From a checkpoint of a small transformer trained on Wikipedia: vocabulary 2048, untied embeddings.
Each number is 128 + 24 x the weight over the matrix's rms, rounded and kept within 0 to 255. Layers, rows and columns count from 0. Numbers have three digits each.

# down: layer 5 MLP down (transposed), 896x256, rms 0.0324, rows 575-627, columns 128-255
# up: layer 5 MLP up, 896x256, rms 0.0421, rows 576-627, columns 128-255
down575:108119127120120138085145061146127073146150133123111124154153115102107075125128123164151139115157172144119127159112081125187133139106133117150115133103091103126136126093081100128119118134139113146157132122123158099147111137117153147141115128111103177128166153099179164050100116122135141152122123109126087107112119130117130134091124137159125163140149164114144125136117150146096113113121
up576:125142150097157144111190136131104124075130109069166074138100144129125116128134134132112173134155129134116164135129150087144069144131130109139133112120128120124127130148115152140210121143132120157124134125179127102139107132158079126122078102140112154154126129154173108112127118151128106145091131143106151135166118164117126130119094103128162152165091148158140104121135107142141168130147
down576:148140138091140121140132067147092121121142118147139181156116137164148121107123126141087127130112112156116123142107095159104113147171100123112149141134143142102127135130101145149123208149092146125142132080135132112157108123145143161116126140120172141174122164142133125119139150141131110105140105130179159107114167094139157179153117117085164140140132108162096157160164105102167137179119
up577:102108133130114113123173059146144127173092117087125102105072105136127094154157183100103136099153102152156168166087125088175109143100126103083163163107151111142123114200134165147115146103157111149138138136127121086093129115101102150106131102122088156141129102156115130146125122100109120135120141170121124160183110146126164133165113119116117123105118142126127104126083137131150131130146
down577:111172155141129132124124138095158120104132138099125102150146103080128124131170159119140118095131154192080127157111161099134172114130094161103103134110139139148099141135102147188112138086093119112154123078143118135110126105110123129143103124140080090111109160078129137110152116173161155133153104119149140077113121139118144198145120184102107145129153102123074166148126125167128095117120
up578:121115142111165115146138053129137108105126189086126137114108119111126140104129119104145165130128100147074157141143117145151124143161144125135150111131151128131105112132108159124079127138129140110137147114110127123142125113096167120135092130137171131154143115145130110215123132131096157163123135098167117105102113134074110161193107157122117111068173101103119162105109162139172145092138
down578:093109129118107184150124125109096144095119131108134130117091157150117103149129145143183135116147141123086113174183146111144111144129135136147167111167126163143153071128141114139135096066166133095152119135126145131107116109149184184136121134093130155111157127129140098075108154139123127133098097103129106193165101129122073114102099097162172139159132115127114125139144135187118090150155
up579:165125126140113150106123112147108120140162125100150131110079129145104117105109142124085136160136149124101120165121114099182118123162159136147113124118128064121145149078146110145124131111154135129122134140127158121103093098119164086108134114143101103126135107119123097150143145129150116111171124085099143146153116127093119132139179102072093103107111108148154149138090106096115139088123
down579:116144140121159108103136115116134117086110109165125122144208163106122134135135123146152149149152122171110126112141146158122115117103125122104153135111155176164093140168136157087183122131125113101119125148148135121100129184166132156098121114142124138115127177161126139154128102114141119151123136193154123114145129142201108174161127142160086108140142136135110127119156107119128100157106
up580:120107139100128113110120120135141107130111134123108161126099066126131143113116097118142108144124145089115155118147145103134128114130125171155117120104147101117093088105173176162146116132120091148145089124138150126094158162082157131091156135112136147132122127073111096108139097121147175170104114167113112137116143104126123141152061063093082141119142168104156135110134130142104138140175
down580:132145142118120111161139142130108148153138137125126090137173156133123117148143160158150185109118094119162169161104132154092100158124135108112142117125140183126157108162171151111143153113146112163118163105137097156142078129152151104159105133062103089111123147144147155156150135141115136131109148103122112104107153172124132174129156168152121139130168096136107143163124135169154116127099
up581:145051102142138111126155120116175157129107146140099162106113139169100138120134104129098173187114118162137125135144098104172092117121116133126115087130136133109110108105129138107121096093128130112123132134107168133084044177103137092112113160153149133140163115111137104138122155149128155109130103103142111157136100109110112128183145130126135154133157170234136099140081098078152110146122
down581:124121102124099143111124143099112137117114071099131103112137100147146124116102138118112096079147117064195132128114149119116130103134135109116117096101138131153138127132122189120157105143111095102100127115141118136172139155164169159128103132084131080123086141146146126111163124126107108145101130120119110141102176141143132109108150110113111129128116093106120134133146136142117119153153
up582:099145126176099149097126119147122122140130119126115099129101094136108137053141174111145102169126153103111134098123125107090101108135140147105181153082133139186152125152143171152119142142148097107144148126100137112122141109154129133122133122139181111152101117155154138148143135131137146158131145150150144129117123143116162151149147108073110161146112089134098198088127151137118113100119
down582:124135147124080106100145164124115126165126157130124134116149150123112139122154082154122145160131119114136136070129149120145156081143146079166126097143093158115071116108124163149126113137111128117169059124178123128156146181122134113118134115134128176121086117117085085094148136141135100098154158112103141161124156070156114167108134125138159135103155142118107114134156125085111117162155
up583:133135129138136142101107123109129101114139136107108119151163150114111104171097109133140102138146139120122152140110111156092079122117148127119137159129121168188139152124104110146116122112172159104119151117136158094140120107137157145125133118128161094134169116136119142095095098130158105115117153179124136117101129138148161126117147124115096143234121140113113154135111114132111118134117
down583:081129149096140123131155110135122134172137139160141133124080083137134130100161137129136132157121134117129096099098134142108160138117140138118156131101216129122142077152134126143111137141090120144143126110082081109095119140118100164135122091116126097092125134169138114103154126145125158118124144084139130123143113137114167130133118141137143087082189119141119099084134138121123129085120
up584:151087172125117099135116122128124142192136209099099165143130114151124080102123115105087126131147134132138130128160094125130129089126151061127113138127156118110119121122122146116132099137135112102124131128116123165145126158129133146137094151145142146130146136121128117141097155076118119157146106147082127160134163120131097155126159083129152177135141105099122122134127097107131120143136
down584:124136109153153101120143146130153095100135153126167151116079112099160138106127159147173128118122113167117147119130146111124166170136132146153116127162131129168129124114121102108087154136146145142148115128103121158134107143146175175146186123153125139081129152122116129153138137163136133135127096100136134100089133149149148166136110119137086111131105107146116117095108138133156158118114
up585:156127155120109107126125093130151114154140145106117111085140092134146132121123115115144154136155108093114136130128127136146090117116150096152137154103127113167139110128124110131158129136168143092137100155142135083144126099174127105120147099110134134137102093165141087173129091124145154112132130149087121137121133085145134173148122116069114081122162103133150135131140168133110152113134
down585:146132133161142204111113152145148129118126135135125129147104105120150126130125134118127141166130134116114132123185142105101157138149116168142124159124108143140116110119129144130119077084114132135132161148134166154133152103100146118137133201155182123124149093089108138152165152120166127124118105163156134157126105123145117047110136130111121093118123127143118099134148084147134102185147
up586:138132100137164138122139102146209077139161120106076145141144101125123100135139121147130143150128159149153150153096095107156121128130142047149153141132178167126092140143102138103150125127137121101129101113098153149106134155135136112129124130133120142181102124065125161140172137056112149159140116117123110160164133157108126108105134109090151151132126106132156127101113095129145138128126
down586:115133195143110159139099107089131175118110149181155117128139116078153130138099185125131123124147124115132110140143147167118138130109104168090137123088136102102158139084134144113144072107146113167121129163173135128148093119158153128114124077116149131123136063147119112116124105134079123080143131136112177130100091136157118166125123130121111120144148141133138122139105175127136106123121
up587:102093108079113141106137135110150144142149164110144160118120098109114129117122126096137114118141114133127132140122110125160091112117103128122158133094134091114132136130144177150152091103095144128137158117082143100121115174112153108144078106109123106123108110116155083178083148120101108160148109078106119123116170140133128159120142138087073167130172104118127117168084120148109137152170
down587:180147109122153155141146089134109173073081116128142196119160122133123118141139146161174081130146152150126107090143130143126152158114080140120111168144112145139139147126114105112088116095149133070115132066130116169135155133141127150071098127149134124154108122121150156137122128104146120130119153106133102137123133094161129017109110093135101143116071132109124105107168132103112103139122
up588:109154140138130080113113119146094126104112149143116130117180130130089118154108159129132118159121108099130127112138133118174095114138129153129173174157134081103163153143123086122152123115108140146113150138151128153143117122113135119105152131122121136109169116159136124127159117129161147122143109148109114117134097123153179124104148117127146115120124119129166126131129098097139132146133
down588:146099104123140177130123131144149137147162112117131143082072144120148141125111118144133132127128169128135126130114148135114102117111124137144109097098146166124130106119114156151099113138167135095118103104134159135106146133137128146122112106115143127155121162117164127135116111083106091143123127177133132150111171133104049125138122157105099151132128151109100126131149155139162130104121
up589:130142159078108128119131143152129107104156098136103121133138103138103138143108137077123143120096112144152101172128137099112103146164144125139136132102084118160167131119132130106138105122144150114092161121139137128139119167152150086135124165159130123139172106165110147141116131125087064105112163142162137134132135106115104128167141108119112125124098123146116149111144172121107126152154
down589:116119145136109141073118122107173099116096183139132150127124159098139147141132135134120135121158115133098151071151138114123130086122110104132127124128149159131079138119139138132116142153167134141169108120139125157111133153093131142115115142073139129111083121128126110130154114158168186167138081136137126161126143124124105099146110167106161102140103102060140126170095126135100145088191
up590:130143148118143136140159097134138107151178135103119153117161137172151124131154169117173122098090120141094138154091106151172105148147134080118153164130145089134123122125118160131081152102148103109106146104154137122125112124107116137147120111125113137106103133133129112129163175098137122128113083138144115118169141113152139109132148137164114121115116117154155134109126130165151151131118
down590:101121080140140105105099108114110147169103103096106150128153107125139182147127103124117081163141124132172118112178113124113111113111138141145116072109108124147087114133148116121141119115159121079127094088103092110130123128111149114143140154107084093127139157142163124146146122164118158094139152149137163137103135096146101162130121100129109155162137141114126108146145108125089105158143
up591:123127097115103149141106146140108146120136140127139123139130125173125075139109135129140144144113147112128086142099115116114138136144150153123097146145100111123149108129130084089120131084126155123144171129120157090123077135114125129116069157143124110088132132168132116148144160087146142158106113122133117120122103088130114129087131115116174127137117108110121110116109122123122141155182
down591:101149151116156157174127129133120130123133097094133117124121108071096118144158156130121136120132123131160118121127127154155124113087126096112129127073137128166113115139098122147117101100116121114113085123127159138124165144133068112125156108135121132175140145086121168102125124121128100161176141115100119112162142102109137136168111165151124117131124150143098119121134133140141089130135
up592:153110117144122102116147119140120150123129168092073105125138124143132101093149122101159109124145100152072105135140139121138125135075145125128153121127161093107148111162138106119142106089124137092132087168126122154156083166071121157071138125145072138109058087164147091142157150133106139165117158106107120144161115102092127122153136150111103132112133166150151141147124105087123157154174
down592:167111127128083105120095134093120103138159113128145111107072146143124136157150122152078115121125162100153142126124131148124140136142127111154112115080120150123119092088079175125094129097140128095124163113151115133136085120139108158105161098170110143129174133121084141120155116128145118114144107150140131144095111122177157103106136124114137142103117133106126131138110116146181119114149
up593:114102163120125148181128132100149112145147157129137190177128122098127111117142115154145122102112162072112141148137083140080081117128072113119107108140091110128108094126162134175109148145141159093150100145143149132119111117112132127109118140085146118153150136102134131141095143108138079133136172158092134153103106107143116115135128080122071126107104156096131123091136135156196150118071
down593:050115156101135138094128122144109121131090109182106125097091123173140137125115093096097161135114105123161132106112145130136148140122145144106132051142112116155119109130117153132136112136103127138139156160113156130121092143151142123152106108134141109138144129144109142146137119160088153087103106157121116116131145152112157099117139138140171146099152125129119105172136112135137116127148
up594:116142115117145127134156092102115117172169144131158129149090126120113140139154144157157121113108142143166149137160156164106092131112101076160136101130127131162129152170184157162115114131133156133162116170077118072136090153063109148155164077103104162145154084127159120148144087119115138124102103176117162075127163125162155133169126118105117143129118181145169111104124121171151142127168
down594:100112158185113122091124089154115132135135145102115089115130126106119136113109127124135083135084146118138156083110149164145163110111146126128094148119159132155130124130105127102137166112157134141120109123128122137119136096132128130131143111130113119123134083158158131111115133111116134156092165104093127071140148095085129156110097151136132136140181117105148173111118129124113131083093
up595:131114137089139098115135128142130147157120096124112117127146151137150126096109134100112121184143108155136108116147167152138162134132179067135140120120142120189153152118097132132129095127126122147172135086116092077139143149119144123147112119122065125099090149155144103138161131121144119101095134114100160100176113133156104121168091091075103139125083108143108155108096154128138123119136
down595:086132132157148113129140104152094124124144144131148126124083130125093119139122132161109124131136124076134136122120128146126129092114116142082159119184098108113138103119122111132159171108126085081109130114166151119108099101184144143119120154161145149158125113116108121174103127114109153144156121142160122161100096154154113139136131176110107132158122135121172114120151102121097117139114
up596:115112111101159152134093106146128118099137123118110106142137148137122141160089109153124168136116158114151150116133137107157166153120164138128120109107153099142106115122087104115157137130134137079137110133139150101118127153127113114149139177158112158088126150111112120152116172095121113105139073106101150111152119137129162121142103145139132141121104146135125134126146183117115135198137
down596:118101143121137151120149107129141151131114137114162130112096122132144124125137177091149116135124128157146124149146140135112134090099116132110137156143100138115141139160132150139144156148118097171118124136107132186130124156173114119126148096091137111135125100173153168116147112116132143118137162145142169167146137117101100140114130103102133140112164125118112151139105070123162106079112
up597:106137149127152094143143131112133070115127111112090135134128127155163121117172120102098155125149115129138131145121162131120120108092129157164105094108124160131148152174082146109151145136110123123128082080133097154089153123147130143094101157144103143101134159097136160108127124122083112119130152078137162123115096154124128132116171143136132127097142132127116137143148158154136135113155
down597:167160139189111109121076171195113139122150151160150140101113107150138099108116157142196100148125100118146117123140143119169117145169127057117125142125124132139131147100119106169151146141120093085135174152079144119161095136123135075087151101187155137123132086137123075142127142129145143130154113113112116144083115114137140103116110125126092140179128123141144109120115112131128120132151
up598:084144187110130129120121126126107124124118159124103127141111077117113130155105107126091124113130135123134157104120150112096141134117173110142116128137168118113146114164107102114150136108124099109117132132142096137133158135095093110131119158101131169105162111130106108151143097129101148145116132131134085104137141126079105112109088111119104154119098151092120165103143139130109123116115
down598:125112157115133104141139147111124152123095146069148131116133142141103144141111184112090124138165142113122124122126114125134118125139087164123116101120101127174111150094147169153130132137113149118142139129180112119114124146164161102123114142145105101127137101129124146098094101101174139107109083130136166124138112104132114162110104131103158108129122121130127120157110131120110126161152
up599:088137122132191142130161115087146102112133129122116108153139082133181115119156176166109161086108143137146129170099130129127111124167102159136137104150135122108154149117106180115112146143150166137145109158101115096134094138133142110103129137192158119143145121156117084128141131118122141185152119161173133110146119093129128127115144108100166117114117112085170140096141141130130149156104
down599:159136119138090137154106105159135154147129113153124126118179093156082075096143149149079126143116163111087165117087184141123132148147182065148100133116142138172117119119118118100124147092119116127118109105112101117143116147139116168118099118115142083140132170134136161150122102149151092091139179141105156150168129168122122170103087126079172136099110135118137153152133120099124128093129
up600:129165153108132121152158125144152155121094091095129140147142075105109140125154137158148128129120093109147100129105138140103138130121184131138111179088123136175134125118070119120128152108121135121094117147122109152110112115152140123131135087137121136104123082105128105125130145130142154135142134131159101161156120121159132177128113125151177136151127134121112173076103163164133143072119
down600:115123113113115100149084153116122106112139121125107140113106141121145137132087150115146094138095152139130153122086115127118153090150114160138146089160125158120133150112133116152149102134086145149138105099112111142139149129089130122160110156115146136107128160097111140096162110139117086107106146138166116123141140105125165111160135140075096156163097123154122106147154104095093116125165
up601:109107155169113117110166144169149066098159143063118143145126081128106132117138136111154116122127098151103175116126120130096145121151099143093142109069144101165134105160145145173140120123111104123120137101136142106131085144140103139137138165152156187119126128107150112101161168143155129157088131143117130117140120133121120118149186155131098142133169114135098139140115199202075107170092
down601:126137066162077156170146147103097190148082172162139123098155137113142109111166172100119114132200150114127142067122121146125076125115115138125114144163117108117131139121130132099125135121168108206093123182135109175099176115080076134123078124097139139126121141175114174121160154114126112154142119154114145095110157142105103118136101124097124146119117093097136123119143066081132128114124
up602:113109162143124047135150106191144094152133118044109137119093079103091113065123173120121117079096108165132124139068092088150102164098153101114131099096146129176112082142138143142147102110123133146138133138121147130184083123109174153125130143187104133177157131185198102141125150158135125194073142117103107073134125123082131165129079093076121102118162167154126136076108098144131145150127
down602:169138121183120130174107135141126139155145165134114124125153170100124132123134185103098105159105119095117131135141065142188124115106165130124147173165120125101074144131170103060114163153153084104116067133077154141145099175109137100119187143115096150146096106137078094123111125066110142090114165122090085128121148131146173145137146147095100127098168174105114124063144120127122124134168
up603:148170135110142109116125142143185131131097138131130121135164099165106120118161163103155169119130135143102136145123138149122104109160124151132123147143115152158163123114135109114131128091133130109144100090094122137107133120123148133177140110090089114156163124136132099130150113173126131092125209137115134152152163074148136188182110129089103179162171138125101111079127107136110137126124
down603:139136140113140128161183123130132149156155142161091125134128155124060165086094139118110148137135114107167130135121119124138126124099125145104128142148126124094139119130134155161121144120146111113133148107180133161148122166140097155124134106100142123182150100162127206126138133093122138089114131133122110176123079119086127134104140117142129154146131129117117118117147111144124164164136
up604:076146183093136156133130104142118117119150123099127144135136104086099122115120128143165125167114109145135135161139168160116107142099131107139158092101131132124152185131113164122142161145074166110148145115136091097137136175107114113102107169127132140120133119110145102120128120080106100149167172126181111066118108157137174145148133153150132152149097117115097114130092120138131109151115
down604:147124120096132126126200165123111129135149143125112110116069148087156177096134140131106126115071092105142131094131121117113079106126098127149057137103127126165132081119093106153102132137143130145127114144142126131122114128110153100124156063135150134139150142139142123087113094146121158162135094129122130157140132130117112175157114059075122118155148132116134125108095142118138159130135
up605:140122145137088131132133129153147131117133153094091117099097088123097115100121164130163107122141134155136106147107144121114095121112177123113146140112138136166135123173147088158119137098142153140121112144130105172140107121111137110111125190100178188134163122165142115163174123152141114171156118143119121107086121105170131194129146102069134134127125145113105199138108166162171164110173
down605:106102134153097174102120151114102130113090129133126115083108113134147131117158077125118120108100163119101094066159190068113153119152102151155125100146095111108129114146135113112137109146120142141141105176163117148104136097141131104078153107125195121118139144106155148151126119122147110144141169132117133127062139149175095149131164174110122143142134143139149099154140097139158133101132
up606:109087125121100114133168128176151162120127133138169140114130105119142157147110132193128111126149138132104142103138091118132119136132130144161136129106157146133130148115105100131097153078173085107124112136147147104115109119141137162141110108128097178144092129107147141140149155102139130104137162123098153132166101132146108120123122106067138124153097119132155112103141186108112129132141
down606:153126139113151136111138101130153131120141172132098139143131146150131141117124109102107133175115121163133137114150116131111098116159118093133124129111106095065101133102131112149146117154087141113164124121120136103167163127121147132145140127128104101155144141155138116138111118153126137141106154137133113126134131174155128146084128154174130089105143123124154158123107110122120119101115
up607:096103124141118142104124107127116125124164119093153119170128106166166099138116087122111135117072157144132175136084187107150109107108137188146112131126110169155124174126124116100142133141139172138133141108120081056106100136084106086145151127102125128144174140105111115140139114121144082125141144078111140117110118138126116137114156079155136105146098104155129108121069167157143106161103
down607:122094131089170124144147125168151136157168079163108116127153124133112169088154153110116121118135089116154130109149091123096105104066107081131136094128125106104133099136132143123145130113118083087141126133171154132113105149121130143106121093152136181124138136136094167125109132157122131137089167160131150144140116137123088108160093146099113122111131129130118131156122147131099137127158
up608:101064141160105147143139120108148083101162070111136135156092130145139129115117134121108109175113135146104127158176149151095120148104101101147124118159185133122118152117096132144106091065173163137142145064106162160143142109122128153143118145125140123160102071128161109107157146115131099095147083123130141127124133130117148111097144124109118144093079094119133173131124135131118142165141
down608:135153090074137121147141131124109134144127158130135120123170143088160106140120083135115109124138124107117103086112077130123096140182177141149127137103139147116158134162143068131134169125098121086110112203173126114137103093160116097071184120112098101133185129155098132140131102136115138110087116100108078156156092131142156176137123154114138124185158103152132101141125135127114090132101
up609:126074126129169157158152073113147123122143183111165135118094109143154112150125147134071119102127128116165183159192145122152144101075122127135100110100187164135130127140119122138138129128096151103139150135131136157077142071135083118126166177126134142104161108171125126156146178118116131076117142152119140144108073148139133122176128104123141125110142105179118128136085097128169138160136
down609:120128127124128130144119128182140090104130079130143112116128149139138138150118106111139124131122123101208121137143128146094056144150103115088108106131075164138147100127167128166156131142138091163090141106107186128136187170120160109112108116153122151105155100096098146169125116124122111166131103168102101139111110153117134169117117092125092110096133119161135149163124167155156130119126
up610:138119123087136111154100142164165099109145122122103120162100126152114127115114129161171131150112107135127145103123159084120171143146146149118084094109165120165128161089082185153132123122144093121131164148105165103127145141118137093131132158119063115073126111112078135164114139129128149133100126167125166091154130087139134115172145118094119157110087137125130146112149140140147111108155
down610:161141099131124148146129092108087125120094131139175144114120130116119118152141121070070107120128155074136129162140083138135099127096141119173133146137144142122099104151151120139085136124105142122120105111108141152086120127126112140119119125125102116119137116100148108046116158145160122096131117144127127141115093132128133128064134113148103142137129115128122152116090137140097104131114
up611:147126160172148089144158107108132150138088128096148148121127120131128091077104190066115116105128173152120136162149096112120122095057174095132116159113087153101135108092148136129162130116137167139139100119109128075166100121100165132119150121125121107126112090131161108106143101125093112132144140103100109124166128117098141152117101128118111114135116098175149139108087115139125111104126
down611:114108125139093107110150106119107094093157081118092133182123117140168097194146118166152142138136134144118161130127099167100111150125093123141103094153143163132123141135151140074133162129119107114071126168176143120134104170103126116149085177159144150083157156138121133116136175106107113124154109144131114126130138104170128183140115132111087153124136140120118093119132112108112158148129
up612:128148114101145132134066108122124093102127110150148139132140102123129124148118166131144141159167128139116165185132143168135144159120131123136142106156110086144136124147135128143140152119118163091154126115097132103148119128168127148128126148139142148171161117155150103156125118119124104096146111123119124116091111098107178131115099136138099136148114109140131168152086120130116153099085
down612:123135168137125099167132139159137134140124103125121107121121129158119122092124098143095135115112140081152118129141109133093092102128136123155122165123141161091150140102117137131100127152112146107140130166143116130147132165127100127125132163155126123105101090129143146120127144121124115112125087154133151124120153102138088089128124077121118130133123119135111128103160114112118103132131
up613:151082170126138124128126137150162159102204111134106105108156132097121101082132138136151148129118135112111153139122150143068106158131144128173141092111151127150111134141122142141102100117107125165150107114121095141119110128178132110122124149107088146135177114183095167138139133109093139129125148140104149083128123136163105143142152105126089115141113127130098140110114132113133124109114
down613:107130112184121145156147106119140117116082129112120139150119156132114160155139145108114117134128129128138110133136110122159140146120102134114115159114098146111142116100147117109138143124116134077139145161139140091117148130127148127147088140136124147191092075111121091112104134091143125116134134119143106152138153136062138114136127137089119165136084143151131150095122170147118112133124
up614:144148152138122134129131110152153155135141113093063127152131084143109146121150129129160133139122152165111139134119080139116124150123114136134111130177129145079138126122115120111127126115113101112137145078151111112116102102124120177127115150127132115176134130104129133150118129147162124114104153142087146139170110100146146122150115144111112140123118111128103181076113121120125168172091
down614:130085148139114096137140113139112123120153165136171155083134157140153099130123148121076131102124140148121115141108152086139130091116142127140135127132135132183114127116141134162129111116153134143132098151088159137133133175148120113057163116149147140070121163126114136114165096110115162130117121136148149098126151174115120134162138119158100132160147137112124114182131131118132140107158
up615:131137106133152171114143084113133088113130126123113145151132097113113135099110132145096124109123112119086143089166163109162142081117116147085160102125160115113102191102088135174157128151135134095160140120147121090098139144113136153141146142131155102104103103125114116109129137147118121150138107137144157133139138130132155133126141090133110133128177168107129130124122167106140144135169
down615:109113105111135079163137123123135153143112136144136080113150129145163117146212126128151133110112137125150108104136132142104130110120136085170087125145155149125100143126177123078126109155105137120108103177169141127175168108166108146147138094116151145124128116103126126125099135125090096097153163097102130134145128136151105154112141157165128123068108139142140112193116089129165131093107
up616:116125172189131131167153127133161134130152105111103170113173107138142090148098148151124131132119122117145101176143125122144114109169133141119185097136088136143162165088087158104164209125148093126112125103101129095160121142158154146135125122184143105145111112149164092132137155093116135108117138122156115126155116147129137145110120110130123185150117117150119095146097099134150145162091
down616:113130105129092129086141134081132132146132101126112136094093128146112148118112137154131127096096126131130173129088149102129110146116122158134122160084146158177152106115160155164129130137131171097122103139152096103155114132144137152158136068126155136088125109100100159113150127119106120115125110115160107125131131159117185097120111113105112106124116138129144155117094124155138139130165
up617:116110142106153150154126126118150152092131130113136158160126129136151109098159118130144154138093124135122158123175165113140158110125118148117116147139128132112146195096097123144118135097153130127148125129121115115112149166109099102110151176156113160149111084188129117125118137095106119149148109119116126093141135076121107118147143114140149140124112100117151106144113123169158129167117
down617:141151110108164129111130141135113088140169108136131123085140131118113142121142147120156148092127129085103097130108104122090107101131161111162111120135116137121149093113143147161101122147103182132092136128138128135130120139172145150160141101131130146109142142117141150169127104156119112143114115148143115169119101158135153056136112168166106103164114134108102147178127125119164134085140
up618:130155123140156137151090125129140147099092103143127112143124126179099130139159093142143131121107139130073123134147115134132114101099120064140147128122138138125123156121130099094120124123142116102170124120124150097126160155109126115124124119153091126147100117154097141132159135164082154090120114130148158116137160105101139119101098108100127096140119123128152140095135129130124115129117
down618:117112167115132115144155150102131145150152127103123137151117131142149131152111120114153150070112134131133128114067111132165112172134119177115108162126136086116116101155127134130128131138135113186079119161144092162136093116149108117150143133091151148110153157140112119132133113156125120154136113150130091120153113152130145154124162168143117130096156163124102115110128115128125138114112
up619:103144120125143144171118106126116123132140117107145096113132106133100104151112124087152123118150125109113122107128137133144145101130107092133114119104159082134127092131171133128147136107124118088176116123130134109119147153144145135146145087086092134153110080111131123175158142155099126144121133170107119172136158113097144149144127147094163129122179133156163158100144131109137161106125
down619:137152159123120133152136101111103118132128103129081102154108138126160101159085169151128134110124133124174138095130088117145111116137092121109144140149142117122161114102105128135140145088186098119133077124174160135120129127093114113137127122103122076098122188140106145121156115101156126154139119124151151130099120110139124184153153170150124159168147126095142113089111132146093134122185
up620:117120134120113091138127086117143109123146122101120091150141100115084091163150132099122190097119145159130103154122122120122137112142150108104103142106152114167120126105112178131117124103117142073130127078076144146125112113113134122130116151164122160073117103184160143129123147066145107103165135188156106096103106120147129185157064111145110126129101104129094198131126159107109130147129
down620:093140144106147138122120153134079124161128130176143122148140140126196131107127136147083177133163149101115124112111142128104108120137102179120150119133147126135128185099135154106134153121119132125101111164166157118140132120137184127092113141125161111165094088127106121141144082115140116138113111099145169134102122091159144180145136134099096113161141111152129100125144081155145128146169
up621:111149152140111101121111131172123102153092145135101190106091119120099121129121143139115116147096127097117155150091143094115108146111154119121131122121107130135115108115103106108152105121137147102137095141107149128146162096116129141122104162153115139124133101122157127156146130163088168106135107081130132131151119152081133099149144152131150098110111118126116166119136121185122127155111
down621:137143095114127139125135131110146137079156134129106126141188110122154108129102150147117138150133157117144127088148125124127106132107137108136108135147117150131143134125106116126133150163126135157146118087128089110120105131139116114135164128141111133131150174177124142100134133149116147146108132128133140113118114116141119159153124163134154165134144112135141121131116139116153154121127
up622:130132143155134129144134145178147142102138128128136137117159133176116125081125116120145107120163111115090119138126109118137131120145174090140158116143142118165122125106124091156133141082134122131102166112119147103123142146147121156085124150099118139124126097130145123156099111119115124105149166097160104059143103116145130145139111117093111137119112142091132143131115132129113132108105
down622:116136159122113152157134106077116129125140133124103112133136131129205133141106153130116157115102128131119124105098172119157118130134072146108124117108121132169139144154117123134109138166124130190122106138123121124117144082114114132133163134098124136105078141173125126130165119130102134117097132133089174153107160150110171151131097145107116133122142126150107105142100127154160130096132
up623:113136140098129148172133103131110115132160086120114107177129130124111125148118159088135145129107111165116115154123095120133139132124180125187115155120172132134189111109124141146137110097136137157139164118115101132134118163098095117100159135162098142124135115150114128163138121123135120123114102167117146132158145150156119121091124123133142133136097108100108148093116119176113162116123
down623:148088138154127095121129146091096133128087144145149187099146098139149108127142089166132119103136100087147116133110138133085103161119132141119135114142100151129153160122138112110152102084147174087138118108127147111103140113142121096119081135131182152138148170094088134095109123121175176172126129130134130149121137084104126093129130090154117093120073145112159123154163152088152130138133
up624:088090108108152103137129145161116109084145107118120136116097164173100121120140146101140116132134119100137153135130149098124131133135159152124123134091106121136151144129139205135119109098163144137114136164110124104105108164102134101132154143149119145115130160115160150096115134063081114120151130135116142078143151125155163126154109116119097103183135099108137103141146134172108121153133
down624:168125148157145139150157114107120137150102125148130093149150108116119107136095074109095100108116109154117118128132140130129169144115134131113131131152135134106135095144102107120156096142122140162097159137159127152136095111091114145168104095116124142158163106145108123121106153163122136146124123114115105157113094129127119172091121097121176151112172165133106115128132118075141134087056
up625:166154136111144126130148108120101118148144129173080140147123143122147126115120130107165161128117093125115135086144141107136125145108118122136145136129168087111171123126124122134154140105182105107148099112127122071151106114120108144090181116128090126134160093147103107185126088144119098138114173143137151121156121133121126126139143124104135103112139101087141178120165121122141131165137
down625:146115154098109164103103128162142134112125127117153111104140099090082117096117140142099120123120170113173149156133099112115134144125152106124131157086113160068138124104107152122117152153140122116153142118147117172141106137150128137133124076146144121116122159092141131125117127139151130103102140163173145146151110135116101136116115106171145104149128109132120125135141113145144115111132
up626:125114140112172158106123125141169119112144095126115132102129138154120129137116149138118153141114141120125167171134133128158125083108147084147134119130103155165165183120121160143151147133133093133152107111126113138105118163133124144106139130084161144158150114150100085100123118143137150134110123156126136163160126124125128138125148146104109140083096148141127083087130112099114134112156
down626:142082081146134095143138136157106141166139167146100122145118131167119159146142082133105146158165157115151115111140136150131114145132106107137136136132133126105104125118164108145115128111141142121108133157174138167163079173113123121159117126117144070121067145160176115146114189133111133152145107141115145152154132158132154189156117084131126177168165107153118120140172120135100131184086
up627:115118130118176074175176072163161143139141166081130117138142136151080151124107146150171153088098159179085105145110126138145093127064093136151121122127177102131104107113132124144114134108136139086131104088119159141158100119116149126142136094165139119125133109109186104131156157131114127103138131119109166078124159090097170120137123129111106113098141146104136140075124133120140140149104
down627:133094120079114102068141149107135061152143120144121134167104168123148175104133088122060071098158091125126126124123157113103110171164136103131137121109105076108148192128140109139145139105114147130126144137062120140072126095152158067151110134150129124153141110149106141143167139119137120122135085110156122127114110115133122097161118094084133157153124118149159141127150143131108168153206